config.toml
head_dim = 64
intermediate_size = 640
vocab_size = 512
init_std_o = 0.0478
init_std_down = 0.0551
final_lr_fraction = 0.0
max_seq_len = 512
doc_mask = true
Each number is 128 + 32 x the weight over the matrix's rms, rounded and kept within 0 to 255. Layers, rows and columns count from 0.

# layer 6 MLP down (transposed), 640x160, rms 0.0552, rows 138-180, columns 0-79
[[182 116 110 133 131 116 164 139 101  78  99 142 133 123 137 151 115 126 108 150 130 133 144 119  65 151 133 177 128 153 168 119 148 153 103  96  91 162 148 142 113 116 185  78 183 118 106  99 139 159 100  96  87 134 125 115 102 110 116 126 169 117  99 137 115 130  95 113 109 104 130 124 122 107 130 126  80 185  73 125]
 [126  85 161  84 180 150  77 130 114 156 134 103  95  87  83 128  75  85 109 113  40  60 180 131 153 117 102  99  93 103 115 129 156  98  92 106 145 127  97 142 133  83 168 112  55  97 120 149 183 189  69 158  79 177 116 188 149 161 122 126 160  84 144 151  97 136  92 148  99  54 127 171 107 116 174 101 132 105 115 115]
 [127  81  96 127 157 127 120 176 114 170 119 140 156 133  85 147 232 112 172 101 109  76  96  78 128 116 106 120 125 118 151  75 185 126  88  91 145 115 170 117 172 198 151 128 164 177 157  77 123 112 113 105 145 135 137 128 143 113 129  90 106 133 136 137 124 160 117  56 189 109  83 118 128 155 157 141 140  79  89 116]
 [155 123 119 115 152 132 153 139 134 143 203 119  99 136 130 186 120 126 114 134 138 171  84 150  91 133  80 126 144 164  92 166 160 115  82 103  80 154  92 128 158 142 125  38 107 109 123 119 126 111  75 106 151  87 103 139 116 148  93 130  98 147 167 124 136 117 155 123 127 165 138 171 159 156  79 112 181 137 195 116]
 [ 86 195  51  62 136 158 132 141 181 154 135 110 133 100 156 132 104 145  97 167 141 104 124 101 138 120 126 111 156 106  92 155 135 134 165 152 124  94 167 104 193 133 155 126 121 153 151  99 190  84 100 165 160 148 149 157 127 128 120  94 113 123 101 145 111 137 127 152 148 187 107  73 134  73 118  86 171  58  79 133]
 [127  84 148 108 153 158 160  89 166 131 171 164 171 154 133 149 207 126 154 172 166 153 142 198 128 130 114 109  82 177 137 169  99 181 128 100 110  94 136 100 119  99 166 150 128  62 139 101  99 180 134 150 127 185 164 150 109 144 100  94  92 127 132 110 100 124 154 116 180 141  87 144 179 201 129 134 185 107 147 170]
 [192  96 191 106  91 152 141 165  74 112 125 153 136  89 156 114 114 105 125 130 127 117 132 124 127 176 115 133 184 135 155 157 141 136 134 194  85 184  92 150 118  88 145 103  94 137 157 153 147  60 129  92 159 154 113 141 127 155 252 105 175  92 117 112  92  26 169 172 135  93 116 157 141  97 196  94 139 152 167 135]
 [171 130 137 110 190 182 185 145 113  92 149 121 119  79 135 199  89 144 120 159 166 169  59 119 133 123  70  99 143  91 147 149 162 167  87 119 135 110 148 124 132 184 163 116 115 120 173 141 186 100  99  87 119 112 108  96 121 128 191 121 103 204 115 180 144 138  50 128 156 141 110 130 179 152  77 129 162 147 101 133]
 [166 166 135 151 119 201 135 126 173 133 122 143 132 219  95 103 149 122 131 112 186 126 135 145 114 127  77 141  95 104 122 128 145  50 116 108 114 161 142  94 190 128 108 136  64 107 138 110 135  95 128  74 164  78 144 136 166 137 100 167  72 125 154 188 178 160 104 130 216 125 139  95 137 124 116 129 136 125 128  90]
 [159 140 116 129 142 122 116 109 130 151 131 132 157 102 152 143 128 170 146  87 118 163 135 118 147 130 152 163 156 121  94 158 188 120 117 122 185 139 143 136 156 120 135 123 140  84  92 101 125  97 126 122 159 115 131 188 143 111  96 116  75 181 141 181 116 159 131 108 171 104 129  66  91 160 142 127  89 143 140  97]
 [110 164 126  73 105  71 116 115 135  93 129 140 109  97  73 142 116 156 191 131  94 146 116 119 127 183 164 136 125 146 138 123  93 146  71 118 153  74 128 123 160 115  81  84 143 136 116 124 177 111 150 226  53 185 117 137  88 133 157  72 113 100 101 110 113 144  95  78 107  90 179 128 103 118 130 117 107  90 169 136]
 [110 100 128 116 143 175 130 143 100  94 144 135  94 117 150 169 104 169 152 116 160 118 156 163 158  89 133 167 171 121 105  83 123 111 179 138 139 134  79 192 115 188 129 108 217 122 160 117  76 140 114 148  86 138 147 130 148 157 107 155 164 113  88  98 122 193 116 163  46 171 188 113 114 173 118 116 124 183 115 188]
 [117 147 144 105 151 103 112  67 116 139 132 138  73 124 133  74 143 133 131 131 157 138 124 101 109  93  86 187 164 160  95 147 156 161 139 154 146  98 132 140 181 127 140 158 150 138 129  64 122 108 138 116 115 103 126 201 138 213 137 197  85 160  81  98 120 164  83 141  88 113 119 119 138 115 161 137  29 111 114 135]
 [122 156 121  87 149 198 117 151 107 119 148 158 122 104 175 173 126 197 133 135 138  55  90 163 102  87  97 151 112 120 190 112 107  64 113 103 130 128 162 176 139 134 116 118 152 152 140 139 157 123 110  94 132 128 156  79 124 194 130 127 170  38 141 164 107 138 127 128 121  83 156 147 155 139 121 107 170 121 111 102]
 [156 113 115  76 117 177 127 170 142  59 152 149  81 130  35 137 110 119 124 131 103  88 184 143  85 115 140 104 130 142 134 176 137  94 114 188 124 148 111 169 166 102  93  99 133  89 161  83 110 196 135 144 111 158  73 142 124 114 104 122 169 127 164 207 152 109 101  95 151 139 132 136 144 127  82 109 189 113 110  97]
 [ 96 154 111 174 122  84  92 103  94 102 105 162 157 132  50 144  94 156 106  89 150 141 126 146 114 119 166 140 135 161 141  95 135 148 133  99 146 143 123 141 118  52 148  49 121  94  67 112 175 108 161 129 121 143 190 170 148 182  35 170 159 131 158 207  74 158 167 113 126 133  86 142 179 179 140 225 145 151 126 118]
 [125 111 168 151 181 163 104 159 158 119 155 153 117 161 148 164 154 130 130 105 127 140 100 155 164 137 100 188 163 164 116  78 141 139 139 132  84 114 134 141 121 130 179 175  81 169 125  97  87 136 113 153 136 170 128 127 150 113  97 135 116 156 116 209 152  94 113 192  84 162 141 105  81 138 154 155 115 132 171 150]
 [123 109  55  80 126 197 149 177 148 158 128  85 156 144 169  93 126 155  76 141 153 167 190 122 105 144 130  99 144  78 123 112  57 126  73  99 116 158 109 156 152 190  86 133 114 174 133 126 113 158 101  85 134  76 153 156  73 159 174 159 182 145 127 117  89 131 153  76 137 116 137  61 130  98 112  92 101 126 141 109]
 [140 161 131 148 113 125 136 101 100  69  94 143 102  95 124 180 150 123 129 144 100 109 160 176 172 158  81 129 131  94 141  60 101 109 128 194 104 143  98 145 172  98 113 129 130 124 109 201 146 123 140 187 113 128 156 129 128 142 127 118 141 142  96 119 111 156 156 103 129 141 124 195 134 123 125 172 136 141 120 102]
 [114  86 158 143 137 131 164 171 174 139 108 125 157 152 111 122 181  78 134 168 142  89 143 148 106 126 159 132 148 103  99  89  78 103  81 114 159 128 152 177 127  89 126 117 108 100 106 169 115 143  70 122  57 102 159  72 169 114 139 182  62 105 109 141  98 178 149  81 109 116 132 141 168 125 132 106  53 160 103 161]
 [ 42 108  67 112 119 151 104  92  93 128 155 124 104 132  92 158 147 112  97 142 113  88 148  17 127 172 158 154 119  63 102  99 120 176 116 129 179  25  72 119 179 147 110  81 156  65  88  69 161 146 185 138 163 169 174 154 103  88 110 143 118 127 139 106  94 136 173 143 104 146 185  82  67 143  87 138 103 189 106  98]
 [193  96 151  95 100 118  91 107 124 124 152 171 143 158 111 146 154  91 150  87 180 152  89  89 133 157 111 149 143 149 162 122 180 165  93 163 109 118 110 172 119  99 140 137 144  94 120 137 166 151 167 105 140 118 158 127 172 174 188 139 127 112 159 169 193 134 129 122 144 127 139 173  83 150  89 148 147  96 120 100]
 [ 95 108 139 130 131 144  99 177  84 178 120 141 122 174 105 154 131 121 159  87 138 140 136 129 114 135 145 144 170 105 152 128  73 156 128 104 134 155 131 106  89 114  60 111 113 185 104 113 139 111 158 164 131 109 140 217  98 105 122 141 207 170 139 126 145 154 110 159 163 141  63 114 121  91 134 171 142 147  55 100]
 [120 106  96 177  97 140  74 106 137 145 146 137  54 137 131 124 117 143 126 144  71  87 153 132 132 156 102 131 128 111  74 174  82 132 143 125 110 139 130 122 138 104  85 138 115 108  97 155 182  96 163  91 115 178 125 121 123 121 112 109 118 107 105  73 139 134 131 128 150 152 168 115 151 108 149 146 147 120 176 154]
 [124 140  95 110 147 196 138 136 158 171 109 141 144 137 183 144 151  97 128 181 129  54 150 140 138  90 159 149 114 111  84 155 144 137 172  90 141 132  84 113 117  94  58 179 166 108 106 178 159 139 113 141 175 159 105  95 161  95 105 151 113 102  96 157  71 141 128 151 146  89 221 123 113 155 102 103 133  72  95 139]
 [126 118 107  75 124  75 122 144 182 140 123 169 115 134 139  92 134 128 138 146 166 196 154 135 172 105 149 181 109 141  83  97 129  93 186 135 113  89 131 111 167 143 124  57  87 143 152  91 176 121 104  80 166 138 103 135 150 168 117 117  92 118 114 190 122  89 116 111 133 168 160 158  90 138  81  59 159 114 159 172]
 [118  83 149 108 158 129 109 129  91 109 129 109 142 157 201 134 146 119 150 195 157 122  89 143 146 165 100 118 132 106 135 106 102 134 151 137  89  91 130 103 153 110 184 129 101 104  98 159 133 174 133  93 122 154 148 120 121 102 121  94 122 144 129  86  92 144  87 125  84 118 187 118 139  79 117 130 136 150 123  81]
 [147 119  88 136  55  76 131 117 112 149 129 113 124 165 142 162 147 122 129 198 118  57 162 101 127  80 148 148 121  92 141 154 104 136 129 144  79 113 165 141 139 126 125 133 116  85  95 108 153 124 170 146 127  96 109 114 212  58 126 142 141 136 170 137 124 163 141 180 132 153 126 105 129 105 133  51 197 121 124 107]
 [143 157 171 162 129  89 123 150 176 118 142 132  58 105 149 147 129 130 103 190 165 142 177 151 102  90 137 118 111 145 107  97 102 114  49  93 148 158  95 183 138  90 109 115 186  70 118 171  73 155 134 126 100  99 109 123 200  69 148 104  83 132 204 136  97  96 135  93 133 127 168 163 175 110 183 144 119 135 170 106]
 [120  78  73  92 107 163 109 203 129 200 111 109  54 186 112 117 118 113 126 109 138 130 187 104  75 107 126  74 114 137 138 127 163 168 128 106 147 132 167 104 158 130 129 148 143 131 169  87 163 123 212 157 114 107  94  99 130 122  96  86  79  95 199 225 174 160 182 177 148 105 137 147 180  99 123 131  80 104 103  48]
 [123 143 128  97 141 148 115 119 144 138 144  57 113 122 149 104  77 161 151  97 147 145 156 164 134 171  94 103 115 125  73  99 137 146 193 129 120 159 146 145 112 158 111 181 144 100 115 124  76 129 154 218 147 120 136 170  62 171 163 106 120 118  96  87  99 189 103 165 127 181  97 104 125 125 114 139 157 135 104 116]
 [166 165  90  96 111 130 122 117 146 181 124 124  76 126 124 122 100 126 143 186 170 129 138 175 100 106 140 134 106  99 131 158 129 195 132 172 172  63 104 131 121 213  90  79 149 188 135  54  76 199 125 148 106 121 114 122  93 107 102 143 178 102 116 196 150 151 150 125 130 121 109 117 153  86 107 135 154 120 192 107]
 [107 132 126 192 139 192 136 112  73  72 179  86 112 137 152 119 101  76 164 103 114 117  93  33  74 187 113 148 118 125  91 117 116 123 154 108  30 113 144 137 134 134  84  94 126 123 139 151 128 181 132 129 185  60 188 148 122 178  96  72 154 119 109 136 115  76 101 176 151 148  77 142 162  86 131 156  76  67  83 134]
 [120 147 144 130  80 130  65 145 169 132 173 109  76 135 159  73 105 152 153 167 170 144 152  96 126 108 157 152 112 106 147 138 164 117 113 104 116  85  73  92 142 135 130 157 154 166 119 112 158 125 100 117 110  91 152 142 172 173 117 154 143 127 116 159 147  80  99 109 117 112 146 136 153 110 117 106 102 160 138 113]
 [131  96  98 132 173 171 165  99  93 174 124 103 134 150 137 122 113  69 168 106 115 122 140 167 147 136 167 194  97 163 154 150 135  97 131 148 121 120  81 135 116  78 130 149  83 126 101 168 116 102  93 143 121 125 147 103 166 104  51 141 114 165 117 142 141  99 107 129 130 145 135 150 198 154 103 106 115  98 112  88]
 [ 81 104 161  99 124 118 168 133 137 126 167  80 139 109 140 122 114  81 121 124 120 165 128 168 121 133 146 201 130 151 127  74  71 121 102 138 154 125 142 141 104 189 185 126 152 120 137  54  92 150 122 131 141 161 120 156  86 108 150 119 172 119  94 168 165 168 185 134 171 126 126 181 161 112  21  90 158 167 123 144]
 [140 101  96 117 114 103 137  99  62  95  90 113 181 119  94 129 173 132 169 149 109  86 106  89 157 124 135  89 128 171 158 154 129 144 134 141 106 131 173 117 149  88 144 146 122 125 150  96 113 127 108 107 155  91  56 132 123 181 134 139 104 132 164 106  71 165 143 139 134 123 150 140 143 123 148 149  77 105 163 111]
 [177 161 139  98  98 104 107 134 178 170 108 142 101 120 122 126 122 181  97  75 119 118 120 160 142 122  60 129 146 124 117  78 120 107  87 143 167 112 126  67 136 118 145 137  64 137 121 124 156  95  97 148  89 157 162 104 131 129 102  93 134 137 119  82  88 137 153 149 154 114 169 155 159 147 101 121 138  57 170 115]
 [140 122 103 188  72 158 156 124 151 120 187  84 121 181 138  48 120 159 116 152 110 138 175 118 132 124 117  90  84 187 163 121 143  33 138  82 148 140 152 132  92 121 159 104 147  98 131 138 121 115 157 117 124 173 139 112 194 121 136 154 191 120 162 185 103 124 150 158  99 172 120 108 135 105 143 144 148 151 132 115]
 [115 138 119  81  98 155 111 108 115 118  77 107 165 124  67 112 120 140 153 155  80 147 114 164 181 130 153  67  95 151 147  40 156 126 109 169 132 126 143 175 111 139  66 228 187 184  77 132 165 135  99 133 135 117 153 101 150 166  97 115 124 137 135  91 144 146 124 129  86 125 112 147  94 109 185 140  56 139 145 123]
 [146 123 118 137 130 172  94 154 149 128 204 149 140 115 115  91 128 140 109 118  83  97  62 137 177 134  97 161 170 114 113 134 143 120 204 215  76 110 152 144 109 101 128  92 143 132  73 148 137 105  97 164 132 120 182 184 150 136 123 106 140 215  93  96  80  52  97 153  41  72  70  94 149 165 149 117  83 138  28 151]
 [ 98 161 174 146 136 208 128 146 131 147  53 131 122  84 132 102 162  90 107 122  97 129 196  64 123 167 125 161 142 162 108 178 153  99 129 150  93 112 130 100 104 218  92 169 155 140 127 129 139 208 140 168  68 217 134 159 109 131  55 148 118 130 180 113  99 130 141 143 130  84 116  98 102  82 156  96 107 113 129 139]
 [118 198 141 133  84 144 100 101 118  92  66  93 160 140 132 156 175 117 129 124 118 176 145 124 151 100 147 123 153  91 173  90 151 157  52 126 151 191 134 127 151 134 134 147 135  90 143  65 165  79 154  94 182 134  70 122 127 167 112 111  85  93 109 120 125 166 118 191 120 148 170 145 105 172 102 137 146  93 148 180]]
# layer 6 MLP up, 640x160, rms 0.0551, rows 139-180, columns 0-79
[[116 110 126 169 130 160 121 115 127 139  79 131 121 171 136  80 113  99  77 101  93 159 151 126 152 102 157 125  97 183 137 164 179 177 167 197 136 156 165 119 105  89  87 141 152 157  96 108 100 129 166 116 173 115 200 133  77 139 174 145  75 148 100  44  78 102 140 111  65 164  61 112 153 150 111 184 144 105 148 124]
 [ 96 124 133 179 144 122 107  78  80 106 161 126 132 151 138  71 178 169  87 108 146 103 169 146 113 143 181  93  92 109 185 134 133 104 105 126 166 156 126 145 175 187  95 164 136  75 133 117 146 125 105 156  42 118 129 129  67 116 120 111 163 143 118 201 120 171 128 135 131 133 131  99 151 122 116 116  79 132 137  82]
 [ 87  85 142 144 164 136 129 168 129  83 133 139 156 138 105 149 155  88 133 125  57 116 101 105 153 111  84 143 130 151  91  90 116 133 155 167 153 113 109 132 143 159 122 110  93 117 107  74 124 109  79 156 127 129 134 102 134 141 164 115 150  87  59 154 116 116 195 164  64 109 138 130  92 147 131  74 136  88 109 125]
 [181 128 106 142 109  94 128 208 160  88  71 155  93  90 148 139 126 163 146 104 148 104  76  94 137  69  73 125  88 118 175 147 122 161  83  48 116 121 164 101 114  99  70  82 145 104 165  73 111 145 141 142 176  51  82  99 152 184  74 140 108 117  92  76 126  95  56  79 130 121 113 146 131 137 103 143 158  79 121  97]
 [169 127 162  94 132  94 149 150 178 188  98  79 149 140 155 122 179 106 194 177 106 106 174 162 134  87 147 166 163 135 167 177 120 117 152 110 168  93 170 131 145 151 194 127 102 102 168 114  97 107 169  99 105  66 132 151 124 145 128 133 132 117 126 115 165 124 156 147  90 105 148 131 109 131 127 138 146  71 118 123]
 [167 133 115 134  96 173 129 109 151 107 105  98  81 211 185 129 131 112 115 122 123 136  87 160 102 135 128 110 102 149 141 176 162 126 178 189 143  80 135 112 116 140 115  79 121 131 124 150 148  83 142 118 113 130 146  67 158  91 173  90 111 147 101 116  84  71 138  91 181 129 129 108 101 181 173  86 198 148  88 168]
 [121 119 181 163 165  65 129 170 160 148 139 143 155 132 152 134  93 161 134 182 142 133 131 125 117 108 120 169 126 133 105 105 139 154 104 139  86 113 161 161 157  97 115 154  82  85  37  71 182 114 154 146 136 124  90 135 207 196 118 155 130  94  82 113 143 173 111 129 128 156 115 152 147  87 123 153 168 142  90 156]
 [193 113 141 141  73 176 158  93 185 187 119  97 180 118 200 107 114  45 139 150 144 105 133 204 135 101 160  83 105  98 124 196 215  82 127 158 135 150  93 126 138 126  89 131 153 146 168 122  46  83  32 107 183  54 121 108 192 161  96 171  54 162 135  91 156 142 156 133 149  96 122 110 104 112 102 105 116 177  86 117]
 [148 140 121 141 184 108 134  93 112 114 145 187 124 128 113 144 100 164  86 170  90 134 143 162 102  88 139 153 140 143 137 105 127 117 132 119 108 135 166 139 159  75 127 126 115  93 135 100  95  96 153 127  79 133 159  94 106  93 125  97 157 154 163 146 164 112 202 146 127 129  97 108 139 115 126 125 121  99 143 119]
 [142  81 158 122 100 134 171 141 150 178 117 128 150 189 151  72 124  70  97 137 208  66  83 152  93 151  91 151 127 125 143 105 111 131 142 166 120 158 142  97  91 172 126 141 125 111 113 165 128  76 123 129 151 101 101 196 178  79 170 152 103 188 118 109 157 165  35 161 140 133 112 121 111 157 119 220 142 131 149 102]
 [131 114 129 133 124 118 137  97 168 104 121 141 167 136 129  56 101 103 125 105 141 130 150 101  93 109  87 125  99 159  98 165 145 151  71 155 120 102 141 154 133 108  78 149 119 116  73  99 161 157 199  94  88 129 164  85 152  98 195 134 127 113 151 180  91  63 122 140  90 165  85 110 121 131 163 138 136  84 113 106]
 [ 79 185  88 109 147 108 140 139 135 116 107 167 112 109 134  82 155 143 110 154 131  99 157  79 142  78 161 107  86 106 110 187 107 194 115  52 123 120 144 123 141 186 133 124 119 180  82 174 125 114 149 154  70 134 130 167 118 133  88 142 158 134  95 167 129 132 198 150 108 150 170 148 128  65 132 102 157 134 151 174]
 [116 136  86 155 156 102 145  77 112 111 148 147 147 142 111  95  91 174 132 108 139 103  57 118 167 101  60 150 138 122 104 123 172 122 168 186 101 159 173 114 107 127 161 115 196 100 201 124 145  86 101 111  97 108 148 101 141 138 135 127 172 131 127 120  94  97 168 176 163 175 153 122 171  82 133  88 164 105 144  76]
 [191 100 146 101 147  98 113  91 145 193 123 110 147  99 137 152 159 171 150 137 122 106 138 143 145  94 168 136 126 118 111 143 143 158 165 121  93  96 163  74 132  75 172 166 119  97 143 177 105 111 164  75 148 181 162 131 131  99 166 130  87 136 156  85 134 170 137  89 137 181 149  51 159 171 113 140 133 144  72 142]
 [131 123  97 131 153 213  93 126 154 165 151 102 162 141 137 121 166 149 183 145  68  79 132 132 129 132  55 142  74 183 188 111  81 162 177 160 108 141 211  98 124 190  54  92 159 139 142 178 117 135 139 161 111 111 181 132 140 126  78 106 141 153  90 115 110 123 132  95 111 160 199 156 124 203 128 169 132  80 112 103]
 [142 135  72 102 113 133 154  75 131 117 149 104 142  91 165  71 116 136 154 177 139 155 105 141 128 133 149 104 144 112 186 176 137 121 127  85 156 159 130 141 128 183  81 121 156 126  96 116 100 113 152 158 181 121 151 147 123 118 159  87 107 165 152 121 149 106 136 122 164 115 126 112 142  94 145 142 113 148 108 134]
 [149 140 112 124 116 164  59 196 150 116 155 171 128 123 154 164 166 107 156 163 110 148 162 125  86 133 154  80 148 162  67  79 123  46  76 141  82 126 116 135 128 142 126 162 172 111 123 101 127 139  90  59  90 125 103  94  85  87 120 110 111  62  54 183 142 126 151 168 104 121 110 106  57 143 108  79  96 213  95  87]
 [147 159 144  88 105 147 129 168 169 124 120  86 174 114 123  87 123 109  94 181  65 123 115 124 137 102 149 127 137 146 165 114 127 138 141 117 166 109 136  84  90 186 127 124 104 144 123  75  55 142 171 151 167  94 106 142 109 168 162 129  76 144 132 100 123  87 129 156 144 129  70 136 118 122 154 134 114 115 117 175]
 [140 101 193  97 112 111  79  77 122 129 101 141 154 128  93  83 116 155 139 143 103 102 120  87 147  88 134  96 161 134 111 146 129 113 181 156  82 111  66 159 149 117 144 157 144 150 133 141 102 142 153 127 141 106  87 121 166 131 136 122 142 160 137  82 123 105 126 126 156 157 136  89 139 113 103 150 183  77 139 140]
 [185 143 117  98 101 131 138 145 164 101 187 133 103  92 167 174  41 199 162 159 158 120 141 152 154 204 129 176  53 179 183  92  83 143 131 183 164 140 191 127  91 118 110 102 124  70 115 103 132 135 116 147 170 127 132 147 142  90  76 193 143 142 122 198 103 147 165 116 185 159 161  60 156 208  45 176 168 121  60  77]
 [ 99 139 161 162 116 154 129 111  78 133 125  84 107 115 107 182  83 142 118 154  97 105 154 132 112 125 124 123 169 128 174 123 210  92 132  96 139  99 170 109 130 145 110 146 160 124 162 184  61 153  91 133 111 147 101 112 112 139 132 106 122 117  91 116 105  98 101 123 110 129 103  74 125 128 142 185  47 151  97 137]
 [118 137  49 147 156 140 117 189 142 121  67 150 162 111  35 134  81 164 106 173  85 109 134 119 154 120  71 109 105  94 150 107  98 100  89 189 145  76 102 123 102 217 160 108  78 138  79 154 158 112 167 135 149 116 102 109 120 101 117 136 138  78 133 126  62 216 117 170  89 129 129 114  54 173 137  76 136  40 148 108]
 [137 110 139 111 203 114 204 106 146 107 157 139 118  79 116 130 147 129 159 144 164 141 110 182 138 130 102  96 133 147 158  87 155 126 142  96 183 111  78 117 111 148 127 142 129 141  96  90 155 145 115 101 110 165 138 106 130 160  74 123 166 142 163 125 140 108  84 145 129 157 101 103  84 148  91 163 102 122  99 131]
 [ 81 134  72  91  87 132  91 166  93  92 146 119 151 123 116  56 146 129 158  68 116 136  99 148 154 104 150 112 186 173 107 135 150 127 148 178  99 104 131 133 171 154 171  92 169 149 174 101  87 147 177  99 146  91 104 179 113 148 140 125 127  98 139  63 166 165  92 180 137 133  52 133 113 140 171 147 137 141 142  80]
 [178 178 151 108 145 110 143 115 214 105 145 130 162  78 128 147  29 125 143 148 106 174 158 172 133 173 127 144 133  92 159 109  61 132  75 142  89 124 123 109 101  48 131 134 145  86 159  80 117  99 225 100 133 113 102 131 141 180 103 144  68 128 132 131  33 150  85 166 154  93 174 120  83 120 149 176 170 125  93 145]
 [164 176  97 128 155 148 145 121 121 103 138  87 157  75 145 143 122 114 150 135 104 132 125 153 143 127 185 150 128 128 142 125 111 121  69  49 130 161 116 142 108 176 142 145 163 101 152 185 140 131 135 141 143 147 135 168 160 115 138 126 158 119  98 170 171 112  92 148 146 123  90  94  88 110 139  82 138 119 147 145]
 [ 99 136 126  96 118  97 179 170 143 129 127 117 152 131 134 136 170 119 128 100 112 122 184  92 138 170 159 159 144  91 106 119 139 122 113 137  97 152 147 151 110 155 138 130  67 120 160 180 122 112  76  82  64 139 144 135 179 130 197 117 171 131 111 137  94 114 140  92 142 150 117 141 114 116 126 121 176  53 118  86]
 [ 97 138 118 162  76  78 136 128 151 116 158 105 105 143 138 119  91 160 113 163 117 128 117 132 131  87 108 136 135 106 153 190 121  75 105 150  77  93 198 112 139 115 117 203 159 183 147 175  82 141 164 166  91  98  94  82 202  78 164 145 143 187 215 124 129 164 130 118 128 156 114  95 144 118 164  92 159 139 153 111]
 [ 59 110 104 118 153 148 129 176 123 147  77 134 154 143 162  90 166  97 120 114 156 100 133  91  83 168 135 108 166 122 127  92 191 115 163 101 174 182 110  90 105 122 116  60 103  94 169 114 121 117 124 131 192  93  55 151 131 113 110 140 149 124 158 116 185 167 100 201 158 144 159 177 119 161 124  95 204 109 152 104]
 [109 133 163 138 170 104  97 128  74 165 158 131 134 173 150 154 151 120 147  88  76 131 144  98 149 126 122 126  98 106 137 127 143 149  96  92 175 123 126 100 174 114 126 141 109 152 160  73 106 169 150  92 141  59 189 143  54 103 142  73  66 157 130  64 156 131 145  71  81 158  97 120  97 161 132 119 136 136 100  94]
 [107 148 134 148 126 145 180 142  90  82 177 114  64 103 156 137 116 117 134 178 139 117  17 149  62  85 148 100 119 163  83 160 126 165  78 102  56  77 143 115 146  72 119 182 139 117 140 144 113 138 115 115  91 112 156 103 124 199 112  97  67 111 153 146 153 126 152 102 118 200 101 127 143 168 168 146 113 151  79 163]
 [162  91 138 148 128 154  75 203 115  97 128 132 182 117 129 136 140 144 111 149 126 141 117 100 148 101 122 138  77 139 127 129 151 162 128 128  93  96 147  91 134 116 109 106  99  36 104 153 168 127 154 156  72 157 137  69  86  97 174 186 182 109 143 169 152 118  90 126 108 215 161  85  76 193 138  82 117  90 133 108]
 [160 119 184 157 127 157 161 157 129 166 131 176 142 128  83 144  90 131 136  98  86 128 106 154  94 119 174 135 115 175 126 142 118 138 120  71 184 118 130  99 147  89 118 165 160 147 103 132 175 181 113  77  88 138 126 155  63  93 107 105 122 148 160  79  82 134 106 154 117 130 113 114 137 177 165 141 105 158 123 104]
 [146 160  94 159  84 155 122 167 112 111  99 118 106  88 167 165 143 142  87 109 155 158 117  94 159 101  81 102 138 120 153 139 112 145 176 131  96 159 123 113 150 155 107 175 146 144 130 144  91 125 113 145 162  61 110 139 157 119 124  77 121 122  93  80 143 160 190 104 109 124  99 103 143 123 140 137 148 170 148 133]
 [106 108  88 168 138 138  89 153 148 125 121 146 139 124  91 156 123 101 122 119 123 110 131 122 154 127  97  88  69 140 121 115 194 151 188  96  59 170 158 108 113 112  48  72 137 109 125 175 149 118  89 118 191 103 171 127 113 142 124 141 126  43 150 120 146 121  59 117  89 157  82  73 107 182 132 135 103 133 171 117]
 [147 172 113 162 133 169 143 123 108 129 129 105 164 130  90 129 155 118 147 109 145 108 119 105 116 110 196 126 134 102  84 127 107 146 102 117 127 149 159 148 117 164 122  89  99 120 144 131 159 166 181 144 102 128  63 138 167 103 124 116 123  99 145  90 109 102  95 103 119 124 114 144  94 140 135 105 107 135  76  99]
 [134 111 150 117 100 142 135 159 138 108 143 104 173 113 116  92 149 112 145 136 153 137 110 116 131 207 150 136  92 128  78 133 187  86 138 100 132 107 122 137 168 155 100 124 151 124 125  89 139 191 112 109 124 165 138 123 174 126 127  67  88 138 156 156 174 156 125 155 133 129 118 145 101 211 128  99 165 129 137 138]
 [124 127  73  70 242  90 142 190  95 142  77 139 127  93 108 180  95 108  88 123 166 163 108 129  95 141 132  99 170  98  84 156 101 159 207 213  97 163 162  71 219 186  36  93 106 184 130 168 118 137 136 150 121  96  95 134 145 159  73  78  69 137  88 117 105 136 156 113  90 112 116  96  70 174 123  88 119 119 115 138]
 [184 174  71  79 102 145 134 106  89  95 120 143 108  77 165 123 134 103 172 159 107 151  82 187 141 107 222 176 137 141 102 131 110 113 159 101  97  54 125 139 108 144  76 141 119 127  97  90 172 147 175 152 106  96 181  42 154 122 104  96 128  68 131 168  93 171 129 110 130 105 156 161 129 163 168 113  97 108 105 108]
 [155 183 134 158  76 152 116 135 124 104 144 150 119  99 203 189  71 135 156 147 167 114 113  92  81  25  49 151 138 130 206 115 138 106 204 123 110  76 121 175 125 167 104 103  79 194 154 109 176  71 166 160 116 114 111  95 125 118 153 145 169 119 128 101  89 132 139  85 179 163 134 194 154 174 150 125 123  68  52  87]
 [ 75 125 175 172 116  90  66 156 141  88 201 130 181 183 171 144 123 133 133 103 121 104 155 137 174 131 191  65 145 145 151 137 108  96 121 154 133 146 139 135 101 125  91 164  78  86  82 142  54  92 122 201 204 131 139 147 118 102 125 175 193 140 167 115 160 100 112  90 132 169 116 113 113 116 102 151 189 161 102 120]
 [ 93  81 147 159 146 140 108  88 144 144 140 203 124 134 155 101 123 120 118 138  86 159  81 122 116 167 122  79 167 137 125 109 155 135 149 110 125 100 126 102  96 138 146 141 160 111  67 137 115 126 123 128 133 117 147  87 105 128 159 144 113 153  68 163 157 154 101 135 130 122 142 106  91 113 139 123 157 192 145  97]]